Weights of a small transformer language model: width 128, MLP 192 SwiGLU.
Each number is 128 + 32 x the weight over its row's rms, rounded and kept within 0 to 255. Layers, rows and columns count from 0. Numbers have three digits each. The size before them is the row's rms in percent of the matrix's.

# layer 6 MLP up, 192x128, rms 0.0651, rows 0-191, columns 64-95
121:116127134113151096068156130096151166102171173089114148079089142162144104144195161206112156144135
119:099168133158137109145127104114109124088100080195135089143091106119119142116195137145170129130146
108:079128081150157133136135075090170120138143149092123155145120157183146132115168141101168066167047
093:169090155146135118088038135159089112178067110166090116115129157119099191135164125158132123160177
099:083116080155119149124149066156189157106112204195113156106131152102193172094143120134087146162146
098:107084118139165120101139174126155154094133125108174132144127195111146199168123102154158105205155
102:076138163126144139148148143084144080072152184057103123156117120145130160156102141111121151164140
118:113157033139122185125161099151152136122134149069132180185118149089156131085105141109090125198095
103:187137156138098116147080185145131111163095116138209145165088146134113149132114128152058063140095
099:143182129158113104171112088160105128188146092164210131103130176163148123170134130183134114140116
085:135145089169148175142127138147153110120128150152128169166136150167152146097098155151179072083160
114:100154088151154154086100122090141042163109120130124153140136087092161115127088133105171090147136
109:085192108170153128124087106096101112114122093160143156110140170156124092107112137150104068174129
106:137078074128083172091136176188208146077094100123132153151119135158123123126074118169085145113145
115:081106115140109075146197109140157105100102090131128143100091155132147052173092089120139132092156
109:109095128134125059167122185104131120125089129171138116148139125102155151109123088183145132091131
101:118100129132149151143080172187140141156131171095148217199135154135099141148160149095096122165155
084:098146111131110118126103027159123121160153121067141071099106112136100096092107175103110078127115
108:103060144104067079096141175107060100130174177150160129154038088064153091128115122138104128094176
089:142074147132084143125113132061167112108096167059137145150121089141133133127117120075157135102137
102:183118147083139100116119103182102161119160155072043100106093153151085117083089125145107147078144
054:112102108111175106086195113131093069136104090145128114142145113062132103150145133229064113106132
080:132109107120150079103168139168143075112102150131058157145151061118099027076175114104083211040136
126:161120145199130147117122147107143139087096086152112134138122158124161139117162105052146136189112
097:078147096149146105097086126066101131149126115108085149107140140093113185092132122147140112148133
093:074133107153132142122062128110187086144159083169068117101131066099132117096148129123136095111092
092:128138135124137138096136120124139151091121156079161126180135120116122018128190126095138129174169
100:095131158092189118116121119127165137131137085129116192123164121190094170158084128123111126159136
108:086083114161088107096175169167157127115153137134142126119126093123107153150164123085075107061173
080:139096159102113163127148203124134139147095132106185124169123160197142093145099121080142120111116
098:126078175087127128146071123145132195137176108126056116124139215170139179159138097180117067136124
113:136130147132150145142098098120127148085078131161134116145155067128161159173125153154077096098138
102:102106091124142136147107144140131099127121093140094166121221091099152156083097108137090135102139
123:124103135211118116141088094126187141186144112111139127057076129135128126115131126138190079158107
126:101110136135125128151159138160113137131087117112109147119173099123208074151133153196132104129204
082:165151177115143160072146064130129153174109101143144178066207118177110096170136135076082099160112
111:164161106109126091116137145151116180136100085121071145143123099137091092083154172136104122090143
090:142110153103125191091141137111127149164135181055192105199078111097096119099091102133120103059151
060:139144147100122197183124126126100102128101073114093145109118192078108105180133116165148143120111
101:137150133156169100135120132152126098074100155155113094115090184071168102175150128139079139114081
099:058180073152110095106126167126119103177146150056129097118096058103178080106130106143195110145126
102:133132106128149148114100134101091109089080074132077207110179142108152161117080159124098109172168
103:085127131178068198094107098154115123135125168099156125124109123091167173146107119123160166125150
063:118120169163119146104135159153080135113122143105184111161092128162140103180092127047204128165148
092:134108080117138138102084176124190079108135180118156111153193055095085092170133137111090134065098
095:119115129152150127119179123144036151108146074118132112098156124116154100060189110090179154166159
102:153118125118125114127207148163035077104091141136186125115103099135100109169098137123084176130161
059:161107100121127131123128074118145154162103177124133113117132100065165074072133150096130090121140
109:111076119166081145124196146105101122137166192094124156128101111081196064095112129090124165097112
073:096154153148156169093157154116147135094193146073115140149156045098144121110161151128148099145076
117:117126097116142164086131179121130123117146102066065159156107126132136156108082189121111087120172
087:122142209083161163085115062104226129114106137130130145120138171117131105116127151123156112170112
102:103117126138082129157112145107122107065132098231120106161097112180125081163125097062118167112116
106:151082175137129099180145117202129125074098150119144131079128098129114104169109105084110118129201
068:099096130048099140091099126138118058149136097136135093172097137062117171198090162173134152119124
108:159193125131154186099134087220103089153126112094079102083055077115087142142141158116090123140170
080:092129087166082075108155145154131059188116111159138135080136090075153110134184116150157098114151
102:129147168131173187138104126102156133094117101084169116154162113102153083148114157123079117058133
102:115081110181124103165151092116138169164130185144124152138164161137102106162136104122194137166120
088:108092160127114118113114130091147101120137201090100101184103098134097144044105153082151134140121
090:074148135045099099084119095127165208099163123117115119163197145134158141150178109137128137155106
102:206197089150164098105130122186108127113126121100127142171177139126158054187134129096096197119144
091:148131133145149126137160178146082187085147135087164165176168133136129121162117127120133185091139
100:160149154138079116197132161107155134164126128132125181139160081187142127142170117122147134116104
098:178125092158162162182075081203158155088141147102156109152090125097154176125142120147132140205121
105:126140097175179120127166144101155107108096162096129114136124123155155098089174091166185136124101
102:113169134071113154085131137115102152115117146182102095137143112123132099127156154079160153066150
110:120077122148150087171115135174044094132127155120155150123107159133168101157100106181155172133117
103:128071109130120106116138151113161126107121145110136148107159102161116086127142175087133152136076
098:105085168181121166157174103115156124111160096108068166069129140118184152121135119128148184074119
104:138122198146107150142144163230030122120155157187121116124117148110217080170181117139070181092133
064:109153083151109101144151162181071167091122138071117134131120094126175113203132105092145177137241
093:118104134152151152105124206163130142110117038113106150105108123069132062104129139146168166168070
116:113107158137125090134104171090094107136063146129203174164166133172140135111104101063088146076112
115:095110146055163106073140071100167143114090179154152077152141181191147100079109129135183094115107
126:092124098188138107165181108176124139105147133098157148120083198123162117107169139169163192110160
061:134085128174138170128181131128118095158119138151110112129106199188128110173158135125119129082172
089:084100162137114096163174131124065103146102167170123145121062120136107148136105125132192158084117
105:136133167149090069134136162124083145102135183173167157093091074149118111085138129116163194141078
087:134111145140091132106110148154037100128114111102199128119122098128154107166090121076158154148137
128:134104076089061087062171098108167166138136150087085066173169157119111171136139096129159147167153
109:103105080162159158125142106142095102160131160111248127148110104080087109101120115099194095142108
101:109171089114183120101146116143105134082163155104095133116130102115174127167143142184086108085123
100:087100121127159147101056083107127122133156130110161167146108134188161143085156148131141116186099
101:152151136110139173141104146087094181111132114162088125177125212174124156083088150203136140122146
105:119059190115156139097132206134139153122124115144129143150152085131112190150139120188109138110109
087:146100153128071172107126098100125134122099133081144160119070145187120106064133086109146158064097
100:142204119072074081113106124119101107116120166141164123170152165129158125110105136051122138104156
124:134106087149197174113175084135155123143166135105105115150150119118124089196144126129145158125135
106:126153193127163098114118120056122151139113138120129099085081154135173155153154131106123121133107
110:141088173148110071126090164064113177125151130153118136117177161187157083103121112176163125208086
093:118181150115095170101114117102049125147145155095116095095127061103130090140170127116136225175154
075:117103176129159168186089148128147122109134070040149101129142118195148118091143128143133140153108
104:120129114174151106099134115127152191120153133074125119101174062088108104104147142156171128151094
104:129087094192123107137126129139168185110182126135119152157105143179115119075099156174158174078108
085:141226154131108150153144106165065111105121164120166125134103213160131167147080134141116165149145
087:095094174126115105103118114067105178204157130148168133078110083162166142128121146106110126178113
107:065138133089151211121172131167105114123112157109159131127094196200163172171157155125097102116102
111:149140118163119153141122041110146132067110090115105115071133092158130076085142119103197120103128
073:170099129087105094115159140127064150134152102155086123150139140073103124065154129171134092142114
111:083121126118094132138124117091137096074090119118176168141175112162140111106075130089176133178122
116:160109084151125091140109117085123126144124085151081083146120127097142119185136088149133078133083
115:138132155090096137106128093104130150079114115130102087131173131109147157141184125135112179132107
043:102077185096085133141187126131132047131154184079142123146110148126166129068090097105141178114101
083:191158140068157166143162085146105114104128079139113157121098153101125153167116123184118141099151
098:086179150132137166160092153180168059160134156170134089139103219110148115129046136094135142094139
116:090105114152109061151207168148092104127119123165132151132177065209126043148096123142152093128038
069:119138110050101134120186136145127139113105172119128125127140175153133098150097094153105121150183
087:112104083103104141128116171095161062151143159175119145099095139117162200112116110108130111056137
122:187107099123107186136099127180113067116136092133115072138133129089135190055133128118130123169132
105:119157146138126153130166137094053113091135183164082129173141168141117113121179115146105117143092
109:177101098150129143124097094118108098106163079112127135113090187169150078075142158131132145157179
105:069117085194082069114182092129131094111172134151121149091083103088171093169099095141117068110124
079:150110120098129132163092136131086156192134086149049084121111183094132179102187129144146104124133
104:185050055139139134165092144122108110136110115172164141193150091150136109120094075150089074144194
112:124116131093154110125117159084163148109129085129088162116163151117141228098087126151137108172143
086:155086137121083128134067189141152108193131107158159126097122136105112116168114151106092151165121
118:126093180148098196091117125124165181100149104098135113138132131169111136164146133087145113129157
109:154069173130154112092157168191063147132149093123093098134142121128180120067134118092192142115147
067:151173191110131125130166195108100178092138144063154141164173134124164061106125144098084106144163
095:138106127090186184099123178120124144110114142157089118152137141059116127141221124175103171152113
098:123190177118111093149150139151085130082097130136188122153119162151168075151146129066109126125128
082:089129126102142081119183080100188072150120169125134065101129191165107080151129099127105172134146
098:168094145133091083121162104223116125075107112089151147121137122154111164191053149106130135151103
128:077128185104109084205055184102149067149086191147164151151112089085144163120152076135073096136099
063:188130144085169122151046167137155141158166101118145159176181162113114094149138125081100112154081
091:097200114105120140109143128170148130097121157135127175127172163138145107184130193148086156121151
074:142136111097157074087181142122098111107089161156122173176117168136114157069113141154132171140111
118:081107130145170107069096107092095096101138170067127110117133167099140112139094130130154167090080
095:130166125143134131096172038148109159091155074123153152129143148222155118170162134175137154131163
102:168175159155155126145058074104140141122172097093148115075132115108112152121136112133113110161129
111:098069140122110108087147130156120145188089040157143133134093153117115108134146141188143104200117
100:161082101123090093116084116119134184117162118147106112073138101090166143111141115132141119090123
104:125164136046144153125097097156146132160123098138175132191135138086131144131063148110123088147155
080:128111103138059131112117161111157069157144071111137119146175041121130082128111161134110084132084
097:168138185102184081128142100129155127146124094157058164150112145100105204184134145202135136118095
115:140129143064168123099170135076152114142173142155044142126113093095133155174187157166079120146126
115:114160169155105083169159132122120144107097124163116135114081166120131109116196170134117174118127
093:114161150128079147135122053107090110138142128127144130128116105181144114116104138099141130101128
096:117127117103142053155123182164122137162127085179100138109154077128119073146148135138124098089116
106:127157131141148179101114102110133186096118161157153101117111175141154135175121088170088108139129
094:124108110128112130109142070111175105116124137148062131089150022106129157159201169191166145129133
108:115187155082111176168088111084131090123116143104179131193188140093167128105094172132157087141153
088:108133069135119106121103156132124151163102114107188082114127127151132057088178128114127152153169
119:069119103115096069121165127090103129088096157149155119107144139154088118126122115153163181130090
126:118147129117074127085074127130128179101168200127173093139141091076158109140131133112094131119098
085:156121099159121153141090084149114094163106163111193128111139099081130106133170133152165107108065
103:149114148108103171196121157111122101118124084134129124118083106132094108099120104081098102128104
096:118070187134106142160114153103171111120146157108142207145132141160140154047055125136124180125140
089:148144069165134147132164153116096097096095118082152152123173182119114111170135115156136167097063
041:126115110106085093155123131155146093144143118110146139119061101048096174110157145141137148119112
085:111149132119162132168095131137132155179121078099137154155126161177146154110079107068129081174143
135:079131133173177137138149118124153101208065149168170125138125119082136143115150028178127159134086
118:110125130177122098144113104157131091136160155153181052136125101134187136148116126109146150178143
053:114110095083154126168093144188108106120134108133175088132060108113140141112143096144146166131125
104:169102094198090121092093123134146170119071183144140131115119178124121148139115130169102041126144
119:136127067143133181136151135076124114136113129118165107209183099068154096125086161140117069101076
091:081164088119146152147122098165186102105114150121176172137134138130177070105054150146136186104179
097:162067151107126136154105169086128123130112089096165146100120143118125150145139142113141142110114
113:123119126137085139132154144134141193109137096125135117102160112153159113148177153193066104147133
107:130193151096130165131091108140075148140132189175100110132135158119118138096165133083191132138135
096:113111189073086091101199147141112149141099152127148157116119075110132113141154144156169146147072
088:178115137147107176127146184186168064103074087153142062120133175173135146100175143148124173120173
108:131156117127084177115144149180104101112096086085134123129148164193094082153112105111134154160128
103:104104157042159199130158135076157123151149106183107106118170153134116195126152153108165116129129
125:153171132138149086087125115139153139120087035133129130125124166220104101103096128124143086157165
111:100056092118141120078161115127164167137106105162157150084167133101078133200111145133054066128130
097:160133223135142094155110126119070106098158092189051112132107119108107122146151143135112168141111
077:164146144094114095143168099071163146111119162091169135179151143143162103128069134096095167116104
095:125134180109125145106167164174124132049148154099146132181120108187151090132097166120124130140100
131:146109124126163140198075142155127071094145149169107075131176125117114085167125203129137108147111
113:117143145136129134087109122105169186125127084135175137126130122143125048181147146133120119161139
049:182135156182145130140120168156165102153129088090071111085108101096126081135102135160124088162140
114:150148147101112068137099102089134120085134149084101138136086147109185088158152124091128128098140
125:153104114143176109160096096113148106178111083096147142137140109097127165120098070155147103153116
097:130112125115111133130111148103188133113072128110102120143159123129140170156185125099135148174142
078:105113158118054149160125111126110169101116138139159100113160092174096012158138148135150200101119
115:102074166100178129091129141069124147181086099098075113058118109135088142139138141100198099182118
100:124160126167008114124145109156133149156109156138111103179110133130164101097158144130141158072134
084:126150137077161148157134179131105198088158065126143155162185077183145075135119102133147113102146
126:171143118053119096140127140138130116098162160101121088131135168143200091172159148134110177082134
091:155117208096106167079199105153115155114122140145076091158096147133117154138119096138132169084116
103:145182063122135193080111189094167076136131171114139141153172152081179169108168161145121140137140
116:142145059129144153123148114130061136126166121115114136158157096124125169168133147151138128119108
095:079152110204137152140177143194099137138117167140127121160082130174102106095123154153136165177108
117:137148182128191131125117064140125112114097091111132122130069201177169148146159127126111105183121
025:099129121207106109085147121098065183136134130181170147121124116115157074183122142097123132109107
098:135155113178097136133119126109116061155155142140127131173077102193110182177047100121107079131146
102:140073132176163097136116142141160104143094093109169163135123138144107164177053118112176142188104
067:118138149140138080141160072094155165102147123094019107081123131129108139075144141046075170137144
106:168089154115111078124087180116114125180124068086100133084101162111100108165103098151153087196171
102:138105159127121111122137156135097089190134133178162139126082157090092142169121128163165137083143